Weights of a small transformer language model: vocabulary 512, 5600 steps.
Each number is 128 + 32 x the weight over its row's rms, rounded and kept within 0 to 255. Layers, rows and columns count from 0. The size above them is the row's rms in percent of the matrix's.

# layer 6 MLP up, 704x256, rms 0.0918, rows 0-199, columns 96-127
size [ 94 104 104 105  98  99  97 101  96  98  98  98 108  96  91  99 100 103 104 103 100 100 102  99  98  99  94  99  99  99 100  87 110  99  97  98 104  98 106  97  94 109 112 112 103 104  97 104  96  97  92  92 100 101 102 100 102  86  97  93  91 101  94 100  97  93 102 102  99 104  96  91  94  97  99 104 103 116 104 106  91 102  92 100  92  99 101 103 102  97 111 119  96  97 108 105  93 108  99 100 104 104  92  89  98 102  96 102 100  95 101 108  98 101 101  97 103 100  99 100 104  97  98  96  94  90  89  99 101  92 111  93  91  91 101  96  97  94  97 103 100 107  93  99  96 110 103 105 112 104  99 103  95 101  91  97 105 101 110  92 107  96  99  99 104 102 103 102  99  96 103  97 101 103 113 100 103 100 114  94 107  98  98 105  97 105 109 101 108 100 101  94  96 108  96 101 106 107  98  95]
[[134 101 175 152 175 225 133 101 188  62 120 173  92 124 158 121 174 141  99  87 123 182 121 181  88  97 126 140 136 120 172 135]
 [ 77 152  83 110 119 123 153 116 132 160 109 108 177  80 128  80 136 168 118 148 144 159  78 143 140 150 135 150 110 114 107 107]
 [125 139  99 163 196 136 110 172 138 152 119 105 102 101 169 143 133 139 138  96 119  80 191 184 140 154 149 108 151 103 110 153]
 [ 81 125 120 122 143 140 117 109 148 161 199 173 110 141 132  61 119 106  80 124 134 143  93 131  57  68 122 156 147 115 138 116]
 [ 75 203 126 138  72 127  79  99 164 116 118 121 129  89 138 108 141 128  95 113 121 173 132 133  91 156 131 168 161 145 118 101]
 [139 104 123 125  92 153  77 112  67  93 146 153  83 122 106  95 149 109  48 140 128 145 104 135 207 148 156 170 126  86 147 122]
 [137 140  54 152  93 109  74 147 162 182 147 118 134 107 139 141 167 145 119 176 150 142 124 129 168  52 140 131 141  97 123 139]
 [144 193 137 185 140 176 158 169  87 117 121 137 143 110 142 139  67 131 155 117 142 139 101 147 160 157 143  55 126 179 103  94]
 [155 123 141  62 103 147 111 107 145  67 139  43 147 160 180 119  70 142 106  96 174 116 133 170 150 133  78 108 139 142 193 175]
 [ 61 189 151 145  77 155 148 108 133 142 137 115  97 155 162 149  97 106 105 148 101  96 147  94 166 109 131 118 189 155 156 111]
 [119 150 167 105  81 138 111 102  20 175 127 143 150 181 105 143  63  83 153 119 111 184 143 135 132 196 100  71 178 177  76 156]
 [147 116 113 118 149 118  84 192  92 120  87  84 194  89  96 123 143 148 114 200 110 150 123 134 130 130 171 148 103 146 117  67]
 [ 92  98 146 102 144 175 148 208 200 114 128 114  85 139 155 120 105  85 182  97  96  83 105 131 140  85 127 164  85  98 138  76]
 [116  48  34 139 152 140 110 109 169 144 126 131 138 123 154 183  93 125  99  83 131 127 150 136 134 132 127 180 132 134 167 120]
 [167 138 133 137 120 161 152 167 144  98 188 130 136  85 154  80 124 142 157 110 106 144 138  99 119 114 186 111 152  96 148 127]
 [114 127 159 155 136  78 121 140 183 100 116 135 157 138 150 120  52 173  80  69  87 159 195 175 147  70 124 178  91 136 112 116]
 [122 146 109 155 197  90 151 132 115 129 164 149 110 124 107 146 108 165 118 194  70 107 123 133 127 167 131  98 153  77 147 132]
 [ 95  92  80 139  82 160 124 121  99  94 125 160 141 160  99 103  63 164 120 138 146 112 106 132 130 151 150 102 136 108 177 117]
 [ 84 151 191  63 146 144 147 133  94 121 113 157 149 166 111 148 107 151 124  96  97 155 198 157 152  93 136 154  75 128  98 188]
 [154 125 135 140 133 109 210 138 145 147 147 155 122 161 167 165 128  87 127 176  67 125 134  85 184 132 107 170  90 169 134 121]
 [ 97 113 159 125  97  97 130 114 118  98 110  46 202 143  90  97 171 143 155 154  93  82  83 106 118 155  98 118 107 103  82 125]
 [ 69 167 115 108 113 161 156 133 122 163  75 122 122 127  80 108  76 163  93 113 136 142 157 131 153 131 151 153 166 125 121 102]
 [105 178 114 161 144 115  79 135 147 120 138  83 137 141  80 112 130 131 113 132 106  71 144  96 129 145 108 121 139 123 166 150]
 [115 156  93 184 156 127 170 133 179 174 129 202 138 148  98  74 125 106  95 124 156 181 116 111 161 152  87 184 142 128 142 191]
 [143 120 163 100 123 202  63 211 115 164 145 117  85 151 129 152 104 104 141  84 137 179 104 139  89 109 114 135 156 147  98 109]
 [ 88 118 162 168 168  54 124  83  91 103 144 112 126 128 135  83 152 133 139 114 114  86 141 120  73 116 102 106  98 161  85 167]
 [172 159  78 135 139 138 137 138 111  65  91 110 124 164 136  95 116 126 124 113 171 107  76  92 151 160 169 104 124  71  54 140]
 [148 105 100  68 167 116 101 122 150 113  36 160 156 174 160 159 169 155 141 135 116  99  84 138 157 165  91  40  99 113 105  93]
 [ 87 108 110 204 135 138 162 113 128 149  87 127 144 132  96 128 138 163 154 120 166 172 106  75 110 100 145 141 146  97 135  92]
 [149 149 146  58  69 149 108 110  97  96 158 137 137 135  99 182 109  98 141 142 153 129 164 143 102 194 130 166 141 156 132 134]
 [ 92 128 164  46 158 111  92 171  98 108 142 138 174 141 103 153 151 112 135 150 144 160 118 126 119 210 171 126 186 107 152  87]
 [ 61 149 121 188  88 161 160 133 122 161 160 113 136 101 157  96 204 153 136 125 140  95 139 186  96  96 132 132 115 103 107 126]
 [212 155 132 116 127 134 144  61 149 131 121 112 143 105 189  94 159 176 112 146 135  97  99 144 157 132  84  86 130  70 127  63]
 [ 74 130 142 105 149 166  92 126 118 131 165 145 140  99 149 107  19 166 110 148 170 138 149 155 141 130  99 120 197 224 124 126]
 [114 104 103 126 156 141 136 106 179 101 161  94 147 158 132  85 166 132 153  78  69  87 123 112 143 122 133 155 126 101 169 174]
 [129 103 179  78 134 154  85 153 148 122 119 140 197 159 122 176 104  69  99  94 123 164 161 119 147 159 173 115 112 159 122 202]
 [170 124 159 161 158 135 147 129 152 161  75 196 172 157 149 123 188  94 153 163 141 107 125 119 168 138  74  83 134  83 186 101]
 [ 74 205  62 189 178 131 102 138 113 159 108 126 119 153  71 105 147 177 157 173 128 154  85 133 138 131 107 160 105 123 120  72]
 [105 173 109 143 139 125  58 173 111 122 122 154 131 141  70 169  85 181 140 132 146 111 101 111  63 138 108 131 198 163 117 136]
 [145 124  82 138 105 132 166 144 144 151 112  80 108 102  86 203 167 124 160 144 114 118  89 119  96 169 115 139  78 109 163 129]
 [151 194 206 134 186 183 156 115 105 102 127 139 137 108 139 138 133 130  87 172  76  79 155 128 114 199 172  89 128 191 132 142]
 [144  80 116 152 112 144 181 126 144 148  83 114 185 122 145 141 149 124 150 106 135 127 116 104  94 170 103 104 133 133 138 155]
 [140 157 121 130 156  50 147 144 119 157  91 174 116 145 152 160 165  98 105 154 103 146 130 122 177 190 158 125 127  86 143 182]
 [164 138 120  80 131 146  84  84 123  88 165  72 109 156  99  95  90 177 112 114 152 102 123 155 122 135 212 207  69 138 116 115]
 [212  90 181 134 148 115 151 105 125 166 128 131 103 103 100  81 175  98 138 171 148 103 107 133 137  37 142 120 164 140 227 139]
 [123 178 147 175 112 174 118 121 111  86 104 134  71 151  86 123  66 126 141 131 114  81 189  39 107 114 125 104 194 103  72 136]
 [134 142  93 158  99 139 122  88 150 144  96 135 167  92 105 124 147  77 122 220 111 104  96 182 135 131 111  91 126 142 124  93]
 [107  81 111 103  63 140 186 148  95 206 104 103 227 130  73 145 120  59 175 109 129 147 120 118 134 178 119 166 150 161 115  87]
 [173 139 164 162 111 131 123 120 151 146 122 116  58 156 111 111 145 125 130 129 191 128 157 140  98  48 119  97  88 108 169 152]
 [ 76 132 152 111 120  84 164 104  97 126 101 132 134 120 137 104 146  91 123 105  82 166 165 116 113 117 136 140 104 130  74 153]
 [197 134  93 133  86  93 167  56 121 110 128 120 124 131 150  80 144  80 131  62  94 159 127 103 121 105 108 155 114 112 147 131]
 [ 99 130 160  89 209 143 100 124  81 113 151 130 160 122 116 137 128 136 127  74 127 122 134  92 115  63 161 156  54 155 127 184]
 [135 148 136 133 137  87  96  91  77 184 152  77  95 125 132 179 180 195 121  63 128 127  84 135 133 170 100 112 106  87 161 161]
 [ 80 127 129 112 116 140 162 113 154 148 138 119 148 203 114 167 123 128 136  97 111 136 116 136 128 161 123 112 113 157 171 171]
 [144 133 125 210 130 158 114 115 128 141 183  70 148 113 148 105 123 130 125 116 143 152 153 101 142 138 133  74  86 155 129  96]
 [123  86 210 175 137 187 117  64 101 139 121 105 181 116 180 109 115 144 101 140 117 136 106 171 148  81 107  60 122 163 171 109]
 [145 159  64 171 118  57  95 110 164 162 159 113 159 138 116  70 111 174 178 169  65 108 162 143 134 144 173 167  90  74 107  70]
 [144  87  95  93 147 186 127  96 142 102 199 156 143 164 132  58 166 121  46  44 161  95 175 105 141 117 156 124 163 175 149 162]
 [124 163 171 139 125 143  70 126  49 157 154 112 102 122 107 119 159 124 154  97  95 125 119 154 143 161 243 162 142  94  74 208]
 [131 161 145 166 112  89 126  85 112 152 129 156 108 169  85 141 156 142 185 194 106 194 134 100 103  81  86  67 139 153 129  79]
 [158 130 203 127 142 144  94 160 142 146  86 133 136 104  76 145 121 153 168 124 114 152  94 126 156 141  98 111 147 138 182 146]
 [134 121 106 195 121 159 108  99 139 136  86 115 146 130 150  92 117 156 102  79 160 111  85  94 144 123  91 139 153 114 226 123]
 [156 134  62 123  86 152 194 114 148  92  95  88 188 118 154  73 154 154  95 142 108  97 136 148 178 126 161 110 129 108 149  75]
 [102 130 200 119 114 142 147 154 122 108 166 108 202 110 116 183  91 117 153 102 109 138 146 150 101 159 155 139 120 129 126 147]
 [136 105 146 119 113  76  77 138  89 149 110 151 128 119 101  85 146  94 125 173 108 128 110  99 144  89 164  94  82  82  86 107]
 [126  96 132 116 158 103  98 107 105  75  93 128  86 133 122 130 110 129 165 134  85 111 107 152 133 175 161 125  93  98 169 138]
 [ 95 136 106 136 103 139 120 112 180 114 180 168 177 167 110 190 116  67 177 137 110 134 155 110  68 100 124  87  45 152 111 175]
 [170  79 132 135 145 173 169 114 114  97 157 199 157 102  91  82 157 123  81 127 117 122  84 130 155 112 148 128 194 153 148 159]
 [157 138 161 162 161 138 121 138 184 160  56 114 123 105 180 163 146 182  89  98 161 106 143  91 121 147 120 176 131 154 100  64]
 [123 160 133  95  83  90 139  95 149  99 153 122  99  93 122  72  98 174 120 130 135 170 113 178 199 165  95 191  64  86 193 142]
 [ 95 146 166 163 133 112  86 152 107 173 157 130  83 161 130 152  99  55  93 140 167 152 111 148 134 124 136 116 123 124 133 127]
 [ 98 106 132  99  70 149 152  98 212 171 145 134  79 128 101 161 123  69 101 107 104 163 122 141 132  79  96 137 151  91  79 136]
 [156 146 191 164 111 178 149 135 104 134 121 141 139 150  93 174 114 137 103 127 144  78 160 103 103 113 141 150 129 163 162  74]
 [110 106 172  75 128 112  77 159 173 122  62 143  75 172 166 110 115 182 150 106 118 146 151 136 158  74 140 172 164 118  90 148]
 [134 111  90  98  94 102 136 144 130 142 143 106 144 141 138  78 141 132 169 121 150 171 109 153 135 155 145 109 100 129 140 138]
 [173 124 116  71 163 121 116  78 109 104 105 100 130 114 106  77 102 104 135  80 156 106 109 106 143 136 111 165 161 175 122 158]
 [ 89 118 139 120 109 156 142 137 108 133 124 112 124 161  93 142 139 143 136 151 122 175 119 109 128 125 118 123 124 165 116 143]
 [132  47 103 161 154  85 158 111 126 109 131 172 176 145 160 135 132 105 194 140 121  43  93 172 110 109 142 135 115  79 178 110]
 [158 154 114 193 142 128  97 133 143 102 100 123 119 121 188 183 133 195 153 157 178 103 154  81 109 163 116 106 147 100 127 125]
 [111 128 151 130  99 120 166 157 130  86 103 117 130 120 183 154 147 141 128 144 170 134 157 114 190  95 119 129  98 101 144 152]
 [101 149 101 146 190 140 189 104 174 164  99 104 118 123 178  89 141 187 165 134 128 179 155 120 165  84 161 131  81 106 113  35]
 [164  71 163 116 177 187 183 192  75 139 131 141  78 201  87 134  67 123 149 114 134 107 146  85 110 143 111 119 179 152  89 181]
 [146 111 164 139 109 134 111 195 111  98 148  76 108 150 142 155 153 119  90 127 108 184 140  71 199 138  91 115  94 185 172 170]
 [133 147 179 135 113 153 132 146 139 153  71 146 167 111 181 157 118 125 167 112  85 103 108 115  36 124 159  93 102 116  81 162]
 [160 163 127 152 119 123  62 163  70 111 155 105 114 108 102 124 119 149 153 203 114 179  74 100 133 137 127 125 165 189  94 129]
 [103 121 119 102 134  87 116 162 154 100 166  83 181  73 180 104 147 117 159 156 121 170 159 198 167 111 120 105 101 113 111 141]
 [109 161  40 142 130 191  99 203 158  62 122 190 103  89  86 122 140 100 134 141 148 136  55 103 137 114 141  75 117 162 109 153]
 [148 160 133 158  88 115 181 140 152 159 165 165  98 184 155 183 132 129 133  98 141 133  87 108  59 179 153 111 111  96 140 113]
 [205 178 116 126  84  95 149 100 137 161  91 143 144 122 176 136 144  93 115 125 168  89 175 168 173 146 102 132 148 129 129 128]
 [ 89 102 153 140 104  98 132 200 185 110 128 136 129 170 175 144 116 141 129 120 181 127 150  84  94 123 138 122 128 112 120 135]
 [127  96 122 119 121 146 161 165  74  81 128 206 115 102 143 118 169 107  97 130 101 141  70 168 184 110 155 173 110 106 164  56]
 [ 87 157 151 145 114  74 131 127 120 142 151 182 139 117 133 163 105 170 125 132 183 107 144 147  61 133 112 164 116  98 154 144]
 [149 145 125 182  81  45 111 143  65 158  78 151 100  96  75 135 150 139 100 122 158 160 136 134 129  95 103 121 106 112 118 102]
 [137 102 127 122  99 144 141 148 156 115  99 122 123  88 109 104 149  72  92 115  98 184  80 138 140 113 222 171 127 176 150 148]
 [131  84 173 157 128 146 148 118 119 135 137 153 133 133 167 134 101 123 137 168  76  90 130 139  88 116 198  98 139  91 156 153]
 [183 102 175 192  65  98  87  78 109 123  66 151 112  70 153  98 107 145 118 127 145 175  99 140 142  98 133  92 146 177  88 112]
 [116 148 116 127 113  77  83 139  78 130 169  89 213  95 143 137 123 148 153 150  74 118 117 119 158 154  74 125 150 100 201 137]
 [120 161 148 126 175 160 132 127 137 131 141 140  75 116  79 126 160 158 115 149 128  91 120 141 104  48 139 122 145 121 181  96]
 [164 151 124 148 130 120 134 132 150 111 127 101 114 159 130  74 138  91 175  78 125 120 142 152 102 117  39  95 132 109 100 138]
 [107 124 171 162 157 138 176  99 149 122 171 210 141 139 113 122 106 126  87  72  92 143  72 125 145 123 136 163  86 144 127 106]
 [103 142  80 159 104  99 128 162 138 157 146  84 133 170 145 119  57  79 110 107 120 153 152 112  69 179 122 141 170  74 124  91]
 [121 147 104 174 138 121 175 115 155 165 154 193 153 166 118 102 145 130 176 116 127 119 107 126 141 163  92  76 154 101 166 128]
 [ 91 154 137  88 183 197 113 144 114 106 160 125  85 195 140 148 161 154 155 125 152 175 158  62  81 149 168 104  86 175 109 145]
 [130 115 122 129 147 138 167 111 124 130  84 124 108 162 191  73 186  99 184 136 120 131 127 156 206 185 118 115 100 137 167 106]
 [121 130  72 160 115 120  88 108  85 123 141 115  80 112 137 159 147  97 164 124 123 104 124 132 104 137 138 145 153 111 121 112]
 [160 103 114 120  90  86 131 134 102 116 198 139 100 202 115 120 168 182 169 144 179 143 144 138  92 101 106 142 146  89 141 170]
 [167 147  99 123 148 107  17 104  77 166 148 187  85 130  82  97  88 129 130 109 155  78 113 116 147 146 120 143 153  92 109 120]
 [115 115 112 182  69 181 175 124 128 179 114  90 147 162 169 124  75 111 163 106 132 124 193 110  65 118 120 153 123 137 205  99]
 [128 181  89 112 200 145 105 154  96 129 120 136 174  93 164 111 113 114 135 123 158 144 138 121 150 128 182  85 204 142 146 110]
 [ 99  45 174  95 152 155 164  95 105 154 162 194  89 168 174  77 163  66 113 113 120 156 124 126 132  98 112 131 112 113 127 199]
 [ 86 134  91 108 160 168 157 133 157 132 162 134 126 118 102 104  72  82 137 145 132 138 147 107 102 145 157 107 120  93 132 116]
 [130 145 117 115 130 115 150 126 143  78 123 106 135 139 176 149 147  89  78 141 159 136 154 104 110 157  98 156  77 133 155 141]
 [106 225 112  74 127 151 139 170 168 108 122 114 117  85 102  86 127 118 131 148 113 179  99 133 154  62 106 110 180  79 162 127]
 [137 132  66 137 102 100 100  88 124 119 129  76 126 173  92 106 171 112 178 145  95  95 154 110 174 125  74 120  95 172 139 115]
 [132 110 130 141 175 115 156 108 106 133 114 138 111  50 106 100 139 142  74 121 128 104 144 113  86 160 110  90 163 133 158 113]
 [171 133 181 169 103 156 119 117 163 145  71 164 130 110 113 149 176 132 105  74 147 148 153  98 165  70 146 128  49 132 149  61]
 [162  70 145 110  89 204 138 135 164 154  83 100 136 120 135 181  48 114 167 106 155 127 173 112 134  73 142 101 173 115 107 151]
 [119  95 157 100 176 181 129 109 102 147 179 138 109 107 123 160 111 165 154 115 174 133 156  93 149 112 132 143 131 131 197 190]
 [ 43 141 193 113 182 138 220 144 158 119 180 141 182 115 146 145 161 131 107  32 140 146 142 121 149  78 149  79 112  96 114 103]
 [139 114 127 119 125 165 173 142 116  86 121  44  90 160  87 129 156  63 145  55 126 141 182 101 167 189 100 139 128 157 113 179]
 [128  81 163 154 179 176  50 185 172 112 126 114 179 112 128 173 190  85 148 186 117  76 163 136 106 105 113  74 153 108  86 145]
 [ 88 117 100 138 156 111 126 161 126 110 100 132 141 167 131 164 151  60 186 178  97 177  95 136 131 102 146 179  98 130 110 155]
 [170 175 150 128 117 112 150 168 134 168  95  51 154 145 116 155 146 108 146  86 137  96 169 137 112  73 117 141 149 111 137 147]
 [176 146 164 110 127 118  77 101 185 142 140  74  64 152 147 159  98 137 139 177 128  85 129 120 139 134 121 117 174 163 165 138]
 [157 154 105 114 185 108 135 112  62 154 118  96 136 128 116 170 157 173 168 136 185  77  75 145 179 222 149 175 164 143 138 179]
 [158 182 133 152 152 153 158  97 167 128  46 117 146 130 103 103 141 168 106 105 161  93 104  75 121 197 127 127 157 157  62 121]
 [166 100 152 150  99 155 182 111  61  79 130  93 109  33 106  95 128 121 118 106  97 114 190 121  88  99 124 145  92 147 120  98]
 [146 152 132 179  95 137 126 167 172 130 158 116 120  99 149  79 106 136 100 122  69 126 101 107  91 172 143 163 106 120 155 116]
 [220  67 204  67 150 116 149  98 160  71 122 148  94  75  93  67 133 180 136 122 120 104 119  82 181 127 118 155 132 121 125  98]
 [137  93 158 168 165 126 132 123 149  74 121 122 137 169 196 191 182 137 151 118 168 138 141  91 119 110 119  63 106  90 144 171]
 [137 133  94  84 137  73  87 126 117 127 189 118 195 106 128 126 181 130  45 215  81 109 148 170 193 121 149  84 139 139  93 111]
 [154  87 119 113  92  56  96 136 110  71 129 154 128 113 115 122 129 131 106 133  85 114 100 140 102 116 127 126 126  83 170 174]
 [131 193 138  72 121 137 112 134 135 132 146  55 136 152 175 139  69  87 187 147 153 160 112 165 132 109 108  80 135 112 109 126]
 [116 132 183 116 150 127 183 178 186 141  86 122  79 180 164 107 114  98 222 113 157 184 136 108 146 149 151 151 100 119  74 124]
 [104 136 108 149 168 117 130 168  93 134 168 152  90 102 129 121 156 126 145 155 136 108 123  86 112  67 151 128 150 134 125  92]
 [123 130 179 180 118 172 131 168 134  98 118 136 130 118 164 169 146 143 179 149 125 112 136 144 142 138 157 157 128 227 134  99]
 [110 120 179 181  88 126  60 109 120 112 132 104 115 122 126 146 162 123 106 111 111 117 126 152  93 158 121  73 114 185 168 131]
 [187 119 116 107 122 101 149 106 125 195  67 121 225  96 135 129 180 203 177  94 164 148 153 146  85 131  96  98 131 176 129 154]
 [130 115  92 138  83 134 125 199 128  99 136 107 142 121 145 145 129 136 117 140 124 127 149 123 127  61 130 108 159 163 138  81]
 [ 63  87 139 179 176 171 125 124 132 142 138 107 127  82 113  75 160 115 197 138 122 196  97 130  71 105 157 141 132 143 104 149]
 [217 155 118 108 127  93 120 111  64 175 132 129 108 187  99  17 140 115 150  75  61 131 194 143 128  57 131 109 128 116 103 176]
 [ 86 167 188 129 109 105 187 110 143 153 102 120  71 141  93 140 142 177  91  86  88 162 136 146  67  82 134 168 120 111  59 134]
 [ 80 104 201 175 160 131  96 147 143 156  92 131 189 131 128 100 138 116 145  76 145 142 151 123 132  96 102 116 169 127  77 121]
 [170  84 102 128 119  96 147 102 159 143 103 132 138 131 106 118 171 129 126 124 140  98 129 133 172 149 155 155 140  57 111 132]
 [158 188 129 132 119 122 166 128 123 142 117 162 129 140 126  88 116 127 129  98  94 104 143 149 103  73 124  88 113 108 131 131]
 [119  93 121  96 102 149 122 120 124  59 176 148 171 150 211 154 121  99 130 120 132 124 127 121 109  99 149 129 192 109 190 120]
 [164 142 166 125  85 172 130 122 133 128  52 121 113 132 116  88 103  70 142 155 143  76  86 113 185  85 182 136  87 159  82 130]
 [120 114  82 136 146 144 128  65 123 133 121 109  89  82 178 124 121 120 122 105 128 111  67 146 110 112 159 108 136 103 102 156]
 [164 148  96  72 125 147  65 137 148  99 186 146  96 151 136 139 124  94 151 130 122 172 133 152 146 136 114 139  97  89  64 139]
 [207 121  81 100  90  97  60 144 112 141 159  77 148 173 114 115 142 175 114 189 156  56 115 164 152 161  86 145 153 116 177 161]
 [114  61 135 101 106 127 106 163 122 202 130  94  80 121 116  55 138 179 128 114 138 162 114 157 122 121 111 187  43 114 111 118]
 [108 153  86 130 120 131 107 100 123 119 148 175  86 138 128  93 118  90 165 174 151 162 133  93 103 117  57 125 124  84 174  97]
 [170 111 121 126 124  89 153 109 100 103 154 136 114  91 121 127 135 121 169 117  95 104 125  88 171 134 190 173 123  98 147  85]
 [136 110 125 111 135 153 155 122 148  78 109 148 132 132 107 111 109 114 163 115 133 101 188 172 166 150 118 184 105 121 141 125]
 [141 154 186 172  74  81 145 108 105 106 108 131 164 134 107 121 156 165 189 162 134 143 150 126 148 117 104 108  97 103 196 142]
 [112 177 166 118 159 148 140 186 135 126 155 175  92 168 152 135 131 183 165  86  93 138 153 129  71  81 188 129 110 158 127 184]
 [ 95 137 134 105  98 150 121  86 137  85  80 101 177 118 164 123  89 108 174 158 114 191 128 115 132 161 136 107 120 120 118 120]
 [129 134 116  99 180 149 139 112 151 170  95 133 125 124 128 143 167 112 136 166 169 134  70 117 106 152 114 111 179  86 109 134]
 [202 163 157 121 106 185 150 139 143 123 166 105 113 162 167 170 105 118 174 141 103 134 208 110 144 124 116 125 153 123 159 156]
 [ 99 165 131  72  58 172 167 131 110 111 167  94 137 155 127 143 112 103 122  66 121 121 123 106 223 177 128 148 166 130  52 148]
 [ 76 102 175 127 123  88 157 135 114 142  73  76 116 110 140 138 138  74 154 134 133  84 162 166 134  81 158 118 117  82 118 128]
 [147 203 164 113 101 112 163 204 148 146 128 161  80 172 164 152  92  84 122 143 126  98 139 137 151 135 128 137  98 138 173 137]
 [122  90 131 132 101 147 209 135 166 119 115 101 102 144 134 127 121 145 119 129 115  66 118 134 104 149 111 124 177 162 142 161]
 [106 187 132 119 137  56 115 110 118 134 141 135 152  91  90 162 146 115  92 236 107  75 117 138 125 162 101 129 171 106 102 177]
 [ 93 115 112 153 150 121 147 155 119 153 130  88  93 113 127 155 139 182 116 135  96 133 121 119 128  67 112 179 136 107 226  90]
 [134 123 113  89 175 133 156 107 143 145 168 108 100 180  89 168  58 127  91  96 136 151  46 158 146 101 143 116 127 136  54  73]
 [144 124 130  85  72  96  95 146 127 101 136 106 141 185 138  71 140 130  95 129  99 130 208 137 123 163 148 144  76  86 136 159]
 [143 120  98 119 123 157 116 145 135 177 123 196  93 143 134 177 145  96 122 156 175 126  60 121  64 105  79 136 147 126 141  92]
 [125 102 125 141 121 135 129 166 174  84 113  90 203 101 110 143 199 177 159 116 196 162 101 145 133 204 178 137 109 143 138 103]
 [ 74 147 166  67 100 177  93  83 148  96 114  87  78 146  67  92 134 177 162 129 148 142 110  89 148 135 124 135 168 153 105 111]
 [105 155 120 180 141 135 119 167 150 152 159 173 122 151  81 111 114 152  91  33 114 179  56 118  82 176 216 179 137 127 152  91]
 [105  67 130  77 104 111 116  96 129 114 105 168 176 171 208 134 108 144 116 146 127  77 194 120  92 117  85 124 107 146 122 148]
 [126 125 139  85 156 132  86 153  67  99 212 120 129 133 170 137 174  80  90 108 146 144 153 141  97  88 156  96 143  68 158 114]
 [150 160 159 133  96 157 163 120 184 159 168 144  96 139 149 135 183  79 123  97 110 100 150 119 107  79 141 103 146 111 131 133]
 [103  85 199 124 122  80 136 150  78  63 122 147  70 150 138 131 136  77 129 142 148 158 132 141 137 142 145  93 105 124 115 188]
 [  7 163 178 129  56 130  98 193 144  97 142 155 157 162  81 179 166 125  97 134  90 135 125 107 198 172 108 140 159 113 164 114]
 [ 80  84 191 132 173 102 139 158 104 195 111 201 185 120 133 194 135 117 108 170 117 145  93 177 135  58  95  69 128 109  98 129]
 [179 109 118  99 119 147 194 140 134  81  96 174  99 147 108 130 170 105  90 122 162 147 100 119 142 149 103 165 160 113 119 159]
 [182 106 134  91 143  94 122 148  90 124 187 121  99 149  75 141 128 114 170 167 113 140 151 117 162 145  93 107  85 111 113 129]
 [162  91 132  96 129 101 110 129 153 133 161  96 199  86 138 154 125 142 132 154 139 187 127 153 156 223 156 143 142 166 126  92]
 [148 177  83  99 212 121 128 103 138 161 116 141  92 146 103 152 178 114 183 117 148 198  94 100  97 124 183 108 154 130 160 182]
 [155  92 134 164 144 146 123  74 193 157 150 147 122 137 157 112 132 183 151 163  91 113 141 134  99 101 165 109 123 128 143  83]
 [137  90 145 117 151 105  82 166 114 174 152 204  78 143 150 138  94 102 140 190 138 168  98 141 109 118  69  93  84 146 150 113]
 [189 129 122  99 194  83 158 129 124 143 190  82 149 104 101 160 116 145  84 117  98 184 144  90 128 163  87 116  75 131 140 166]
 [117 105  84 138 125 113 126 110 106  69 110 122 146  98 136 117 187 117 111 147 109 119 140  74 125 107 141 157 131  86 148 142]
 [ 90 219 149 101 134 135 115 119  93 129 150 136 162 113 132 138 134 113 119  67 112 127  99 121  95  87 183 166 198 176 142 118]
 [ 76  85 102 174  84 146 129 106  94 128 168 159 107 110 129  83  68 169  98 196  92 135 122 145 106 112 118 182 124 191  50  83]
 [103 105 129 164  73 136  45 100 138 167 142 107 134 150 143 165 147 156 125 157 133 104 191 158  69 173 150 139 124 145 152 182]
 [186 157 118 110 198 119 109 137 123 121 150 114 127 152 155  94 118 140 148 127 176 115 127 108 174 124 160 153 167 106 192 156]
 [107 118 155 165 164  76  92 104 128 100  91 116 144 108  85 162 139 108 117 129 101 201 156  94 122 168 143 163  98 151 161 155]
 [170 123 170 126 160 160  53 124 126  83 138 115  81 125 105 115 135 199  94 108 166  99 118 164 132 159 148 159  97 184 103 106]
 [165  91 152 153 105 135 110 145 169 134  82 138 109 109 138 148 123 119  77 111 116  98 149 117 107  94  72 118  99 162 144  85]
 [110 181 150 177  75  70 120 136 124 157 177 143 177 112  90 105 137  60 133 215 176  76 137 140 130 108 152 166 108 136 118  59]
 [154 100 178  95  77 173 158 124 144 106 109 124 139 180 125 122 165 156 114 152 129  84  78  90  80 129  86 101 156 136 154 140]
 [110 135 147 173 157 134  99 150 122 161 123 125 157 112 140 128 126 117 143 110 109 125  63 168 130 144 115 119 110 117 119 117]
 [133 109  86 160  63 160 155 135 169 121 185  83 136 116 142 167 119 140 142 150 112 103 119  74  83 194 126 202 100 170 162  48]
 [153  93 164 114 144 131  67 143  90 120 165 105 136  82 131  92 144 108 112 199 163  89  90  99 141 122  93 129  99 105 151 115]
 [108 171 144 144 159 114 210 123 159 178 118 154 107  97 164 102 152 112 173 156 152 160 120 110 156 144 175 140 161 206 149 116]
 [142 140 112  78 105 133 115 102 140 155 175 150 110  85 145  67  71  99 135  96 113  95 139 117 189  66 179 173 139 199 101 112]
 [186 140  81  73 195 150 103 127 119  96 107  89 121 162 102  67 150 126 121 145 106 130 193  79 144 129  97 142 178 141 109 164]]